Weights of a small transformer language model.
Size: MLP 256 SwiGLU, 1.59M parameters.
Each number is 128 + 24 x the weight over its row's rms, rounded and kept within 0 to 255. Layers, rows and columns count from 0. Numbers have three digits each. The size before them is the row's rms in percent of the matrix's.

# down: layer 12 MLP down (transposed), 256x64, rms 0.185, rows 114-144, columns 0-63
# gate: layer 12 MLP gate, 256x64, rms 0.16, rows 115-145, columns 0-63
# up: layer 12 MLP up, 256x64, rms 0.152, rows 115-145, columns 0-63
down114 100:149102107114102109138112092093139150172129166138106135134084087167141114141154135117124120107151130129178101133132141108120123125149091149078129167137132111123084128104147164104168153102143106
gate115 093:118149094151141125080113168139121124120128130073090087119164128097141134158130139116133146140133116123128145171126172129127139173142096140095159094124160156145137166147123116152130161127137181
up115 091:142145197166145161115122107108105114115113082157116120135139104143114083120103120133082144141153138138106098116110119104128135103144127119125126157173068118171155125128161143106146126101141106
down115 097:139145083091143146110139092155120134150125138096146111117116122180143153118086144162123158132085092128103074100114165123139121131110076097123130165119108147128133129142171142117118104121160136
gate116 107:104115113137102108159136135161166126153134130127108122165110094127094138155129112159168145146142099111097127129112103112126110188112129146094136143084162141140120107072144132120130169136184141
up116 109:153118199111133108129124152130113135139116125121144148141163136143117093107125199113112131184132142088108151112126140158147143100119104147087136136115110115096153085132102131140164143111165121
down116 111:141154113121110128135146137148148138133094121124149158119139136106143095089150122110152145155102094158172134148090156175091132166136087140112102148149114136134137102103167136124153176151137076
gate117 096:116118117100161136167128120106142121107090096138145096123130125162137111159122134145150139123151116138117099112171179136116077165140152103126166106139136142158075157091126165133122123120148177
up117 102:114173134148125108094149137122128110061109127175129079142103088062131154133153105119122090120135127131149139114149175127133140089122131097107110120119136136129105164119103092110134140117114115
down117 103:077174133155107138124140090154155161124189159129147136113103109142131121140106140077091143118128082140130147109129117150121101138118123141138129126183107109115134141163084113115121176135131137
gate118 105:129100140111117108149106116123144073097147132119143179111130099116139125162129131125148153188150113155112139138100158112133099154126167072129087152098144111120116093136144139102174131155131136
up118 105:104156101137147120137093130099147173146133156113115165167140129141151108136114136114153109081108112105123109136128153074105143136142121117109143104122146088081095138094166090159146132111162151
down118 106:154142102134137165110139130144162137102139168143137106128175125142162187125100110172108105147131147107112138163121105109158105151160098099125107120129148133088078134132134170125102113151108150
gate119 097:109147125104106145141147106145128113122148132110119108155187131152135135159157125159146131073143181168142174103121134123099110123116134109158115140126145186126116114161166137109145144151092096
up119 095:134120102157136145116096118125127113118139116105134135143186162127105134126111171078105184125094144135105157123174114086156145141107112119118129131135086145119161108133148156093094139166121159
down119 093:156123118097157128113112095125184145137099091138111131075081090121129093138165089127111096148114100135158126119142116131122131160140143113110158097140171123114113184108121136133121108122163135
gate120 107:109143098129128153128124133096137143137127128092121107102108157130105139154145155154119175097147132117079140108085145122155117137154158190111133130129146138180138082133144139136111117091111071
up120 106:152105160133130101126116106107162106089126086113147126151105116144122184102110130129122149101106148134089131144131144141117117134104139126089181139120124086115108177133157116099142145103192129
down120 111:119164121082145144172137114097118152108136196114102144144132175109138125160119126157134137132154126104107131150115156122155082161158099168135162120099139142155130119099141155141102104137148111
gate121 095:135177130087165142166133063128121130103134127145145103109133160169194114116151136155117114114158127125096089110124115098157141126121149123129097114121116159109097143089114101152147139136138126
up121 100:169110121151116130093124082154164093146114110149141143106138150142136089163145137122170077105087134109125123109141118129168109128132160166122132082108118121121124105110093163077134144116140115
down121 102:116133156130141109129112133149157111144122124151115155136137139099101152132151135094176121144155112114152089103145160124072140178126133098092124090145144114161128098157086174142116133156154157
gate122 099:166164127133153137137132120164090146110141106095179103140163136111123121118138128175134130153160102143171126165184182112114123161155099123125149102128163114109132106153091126130113125122129126
up122 096:099134144111151117124123127118165137117107115136173148155150148114142122109093125111146149106109105161155104143156127129152153111104120132109143131152052118130131081076134118136135075183126122
down122 103:096105112133172095110105135176143170113146138084118111111138148142123098138115124129137084133106141114149139131104093165124111140125095154125126151108106155112154080123098135140152124176149182
gate123 101:119127143132171153115114132127162099120075108139150163125132145147104103128154138152166141113116110180089114096112107166137129111143127128142104111116125164154136115141142104150096183103159178
up123 106:124124146122113089120161132128091133113149125105082143126110073126114115154119127111131087105124130109141178141120094154144176121137162109163129172115109064125108104137121095161122102151129119
down123 103:130126166133126149090081091148140111140135101150098125149123075149096163158132178086096129128159147156128140128135142154129125167148099120090133145115134127128167112123101134152148110175116145
gate124 094:103075144120152129094116181107160142094126111123153158142123114143127167134146051114142114152101153110142137146107111156128136112144097127105103106162155125091156136161148125131096131140124147
up124 094:143170161147105143146135138133140141164093129153111128144109110120131119077093140092137117127115171154153132117139123134171145141184154108091109170132138150126123101101161107105140097120076137
down124 096:123150149103138091119148082095098096142115112125165101149128145113134140125157118128143081136131125111103117128107109140172183146132139142102121094145085156138159111186120130174128143165142132
gate125 094:143120117096099111135079104113141179100108123115116088135123151107127115118125110114154097120144145113100116113113150119128137110143119125119149096194145127162107129154090089115058164140141137
up125 103:125176136116123131088124123095126110114094113186123140149132089137097115137108132122167145161115150083114134152111092136095098128104143100127150126150153139150059169148120125153128140151137139
down125 094:123129140158147176102138121102196122130141141071145154134109095119144119139123126146061140129110115131139134134110116161122133130149093177128114132148143123137145102092155167146146099094126156
gate126 113:099103139112144154144141091124136074119169111173116111078076160098181153135164143106130139102133121107130103138139146102143137154126160134123113158124090111144157143112137159126101132104139116
up126 116:136102132138167139175149085114087135154119132145111104123128128131141145156158140105122121144148151119155160106137120136132128086171116104125169135108102105133110157129167134199119089087137110
down126 107:161114094142115102128117106100140103130098129138117128137147106112134128127146148163101186154125133140172129158177131123122098127160154096087139123187142140101104145134155163114165108106099152
gate127 099:143109129119137097104117117146048089169128119124130150103145093147110176140120116121125143113154137117106115140109128096207104140119155166107107136126138135141142128150159102126144166114141132
up127 099:107113094143098157177164119118156116113158115114128125103114128150137148167134154144152102165138131117138117082136138129111167120118129131184131092113108185140128152103093145170155104126152115
down127 109:128158126146102150136135160114108080140187136167137099113106119133125131134146142145153152103161129149134124064162165140095136106123186150164121132115109140119126147125102132166105125160126100
gate128 094:139120131139097149127092113178109086159089135123119138121141113157142124151134097153146133104127163084137152163153165096177140146157122107103149123120124092084142134106124167141093142138151104
up128 093:116146110131107118110154110132095136151148130162174151127137166084104112115085102100139103098115140184100134137133159095110164111095108123142136107134115122170174113166129126135113140161108105
down128 094:105097123131144131142133137132148119115128174150105095168080135154119114143114146102123108141119112118138135164132141080103190106153076119105140163144136107086139137116171113149114145082138146
gate129 105:112129120081078103146149124100146133110141122110119115110169103165151138113138067095120127124110112134105104143140144156175137132090130134068155112120084146132112126122130120146146143089137168
up129 096:130160163117132156129140147090108171165144099169156141149123145058123131131149165105123167149125105106131133187147134132122115109111126121126135102139118119131128138113130086181162153116103122
down129 099:155106163089105128146160108100132135109129140105127121104159109127099115102148113100167138105101100135115150136117208143116129087144115130085142159141140091121121113131141086165165136104129135
gate130 100:147162119160133138132114175094101148118117094115106132118124117118138149142143129107152067149111096115126137157139163110143073089179117137110132142124150163168106109144103093140146131085115122
up130 091:104122141148135124093077147116091101125122122135132145105106145133110092089129125122135129090140125134137128144159141130103160087123125145136112169163143088141127137108139152053101136164172090
down130 095:123144098141142135127152138113121132124118130150116126086141068142132139149104090182136141110100145118136134171172151094158158108128113130184097111130173116135143121122127147144132116192128100
gate131 088:147119176170096147138111118104121139140143135123130109081121129163145166104098122101123088137103112118151092115140168094107153106123149103158159087137149123133109128137153104132164104129176164
up131 088:109146147100098155124161141159111129080114152125126158134130166131143169120116146142159139089159142117102120135167160135135142060095118120179142102100148155126140124154120170123137137138121160
down131 085:135075134139130101116123106072088108142143129131147113154156169154137144141137118098108130121093163129116161139128099129130126114168128106114156071137139116139148153131168134101132057132115145
gate132 099:142118135113140096115087134175137070133105149141143108132113170105138116168124141119149119160157112153105148166121153153143137148107161160130091103173085135145159096120175126115136142124127124
up132 098:104096151145146116122116070108117076137104145122162112147163101137107102125145118114146154176151126159119118145108094131172126114091125136115094137127141138116161127097157108133145064140115152
down132 101:118100136134126121112169118143137121138067139106105105081120168079137084077112131139135107096148134112145135159136145131090107139107157130076135120140148098100145113114171128160116133120139106
gate133 098:107142150128147099085152124109144077113135138102098126117133136086098143198132132130126134153121130108070132157112142137144088139082124158162147131083120127146146092153135154132111130109144109
up133 098:095141170122078119140151146147137141147158091143123154158164124104090127083105111115130123142141141119108143126153122170105194095145151089141115105134093166107124145119106126159106125117110122
down133 099:102141094146112109100150151123115155110097107110088115135127087107130152122103118122128117157065105176088140133132142155133091140092150078135102155112108117135154169112097109125102117146141129
gate134 091:136151103137088109142141141146102144104125129113119138104148083157098135161189123125160144096163101141123129133134124177088145158137128162154147151119103157120153147128134141164157155150174108
up134 098:104121128142127148107158133114129141088110063122129169135118137132081108140085082145111125142096107109135121116096174157123126140107097092136155110115119138141143147155075131151148129144116079
down134 101:140144154122125106122112094092115159110106057104111125128117127113122133110094116138075103085096152130130113130155155134151101084156122141109122116172132117154071126139156126092120140126105115
gate135 100:113138162134107160134134171141128116158140095114117116060118151098134136141171120143124127125142136132105127086152149148139117120104163130138161110084125111131121130172093104098133150112076179
up135 096:124166140156088100127130141140082114116109135136112134141160172124112136120082144128160129167134174117100131166114129167125125106135108133127158119124091146096095097101116193156108117142146108
down135 096:106109132121106189164105120126146153144158157107152157117186118089121138144092129129154118089126140115101151102130112111133105147105101159140149124083094117120173131110136151117158117113126170
gate136 095:142141110134154127156141097139123119086119121115142148130106134131083191094176106138115146149116121153130092122176132094153117154112175115128159116106144174108186128118116120127146129155107120
up136 093:167155121150133099098100130115159170100122108143158114118098135129107135129112168131157117146106148091156142161095111106122160144162105129120136161092215143137128097135132134127136134107116137
down136 102:143130119137120137164127113105117125055147153140147189144125160107097141153152141125147116084130116112123169134168132139139145119126127120109131109080159136106139113077115110153190136125124135
gate137 109:095128134145144160100123117174104165135153104134118129122144096143153117097136196135170125138146167140072098144131155094134111108120170172139136156138127094141143134120135104164136135126136106
up137 102:151105100172158109106143135123102169168135105123179140108173137160141077129141124135120109164150111146142160075120149144133167108119104119140119148131102117151108160144112139165152126127126099
down137 102:170112165085121112159128087107125093117114122139167118121157125117109109120108102119112120139099091152143117120169156142105095127126139170122135116131153126135127142119141079125152131173085190
gate138 102:125091091125108147143131094108127144119122125085155141164127153140149130148114105167107084119168117164161134124140156159120120145098170110099130155124146120149156104114117146152119143081072156
up138 099:114136119115172131120130131135169121124107115130135139129131124120157163122151115151102150078136130152066109111185129096149179156123171140105086172137129142145126113131135159087150132162115127
down138 095:114133152129090163139145159095154143139131115122098136114130114147131114163113100121159077114125125152122132130095155150069106132127116096114078094162131109167108121074150114140121108094137160
gate139 097:116094144125125182099149155133130096109149101094165114119114136135085113098087122125128145126205109173122178120109129143135145126116168133146105116140109133150137135131173130153130120126121094
up139 104:132184124162113131106164128120131135144137122121156108144120159122114115129173138124128108120102070121137100107132111098096173107117125122096152134116109076153108115122102111190126181150136141
down139 102:131139119167160143099115104096100147141138119128145121127114133116095080123150113116073120125121122146104131109159088137120152113143179169154143111117099150138074144112163134105110124096121184
gate140 108:140085124175120127118133099123121162160149119145147144129121138146125137093139146113160137132116130120129091143101130159137108071137124142066139128123186115088135120131101082130078160148148113
up140 097:146145130121154126103144122123129097142111165138107124112132118106144156127184129062119140138102138160124117155103126098098143169079112110110168132085167147135147112135106113141070145138150139
down140 102:135147129110133182091133134122156090132106094108082101124118124110131146142124126133092106128125137101102125160163121115124098203100146127125134115116141121133086102128149136115050137116119122
gate141 091:135152101123124150146093148153140135127133128135108105167153140136142159106121147187121109136132126138153175152110140160181166154168120123169132137181133112092168129111102111117148099107111126
up141 094:132114104117145139081118136084096080127110119115144123115121123139125137127152115132125094147119125168120129105121100138164158125103164142168161152108114110105103141098117085091149104103116201
down141 097:111108132130130120147153153111127122102116144128144097114152126170152118144113119094109154111133103133086128154143171145117080084125094083105123166130139113140167139117149195135125133167093105
gate142 091:155145139153122140115082136123125192098147150086129116110157127151142114151156138163109115159132132155127097138119126165161128140174134188156116140113111128135118165154103120131115160152123084
up142 088:123167099149123143099124087110109159109111157122066131126129139169150099129158127157123119149117118148133078123154147115139163143149185097120158143121110146124078146130117140161137112104139098
down142 094:141127117135128091162158117156081126172113132128149144186111093125135132100089174088098132134134103117106136113119159124166115097108097083106126136167127135120100133145149098128115107125159152
gate143 101:102088173104116155142109115122104136145110096118113146119147128139131171148150112149133124150112139117095128091125156165095170162101160146120129096104141107076135131157136135121128146126097194
up143 104:172128135157120168165144163130140132128117144111159154132169100149160096187097108155147106128145156128109178113112102116120162092150127111118117154166166141142144157131114120113107129128137099
down143 104:070129080098102195105121124134158159148181142113126125121153116125120128147136106107113151147176104145096118148158134152113125154124171128159130115115100102137147128097139112171130120132114124
gate144 102:121139126160129110099105125123123159151154171129167120158132115157084163109135108139154138113136157160111145100128106135111130115107125144134081171132057131135136150122108161107097133098164088
up144 101:120165131105170129148089150105151103111130119120147116142109076131134171066139121149154121131142122151096138125149119141135115139133103102136079121137091146156113097116116098141134060147141105
down144 101:151121112161150108132152129125081129146150107119135143111162093145149182070176108142114095103120162129138081121142101129136135171082123121164122149105101139118138141114092146147113125130149133
gate145 096:126172151105115150160162128078174147132123099121103137171150089098131096117160136105138143147109084104105128138106132107141117103140135094136140115151132106111155108177159126157127085111113139
up145 084:112128146120127092168150086125140133149118189089137143163153097084135134132136121123081122145084150097127178100097132118123106124136159099073150134149102147147120136121143140117127145144110115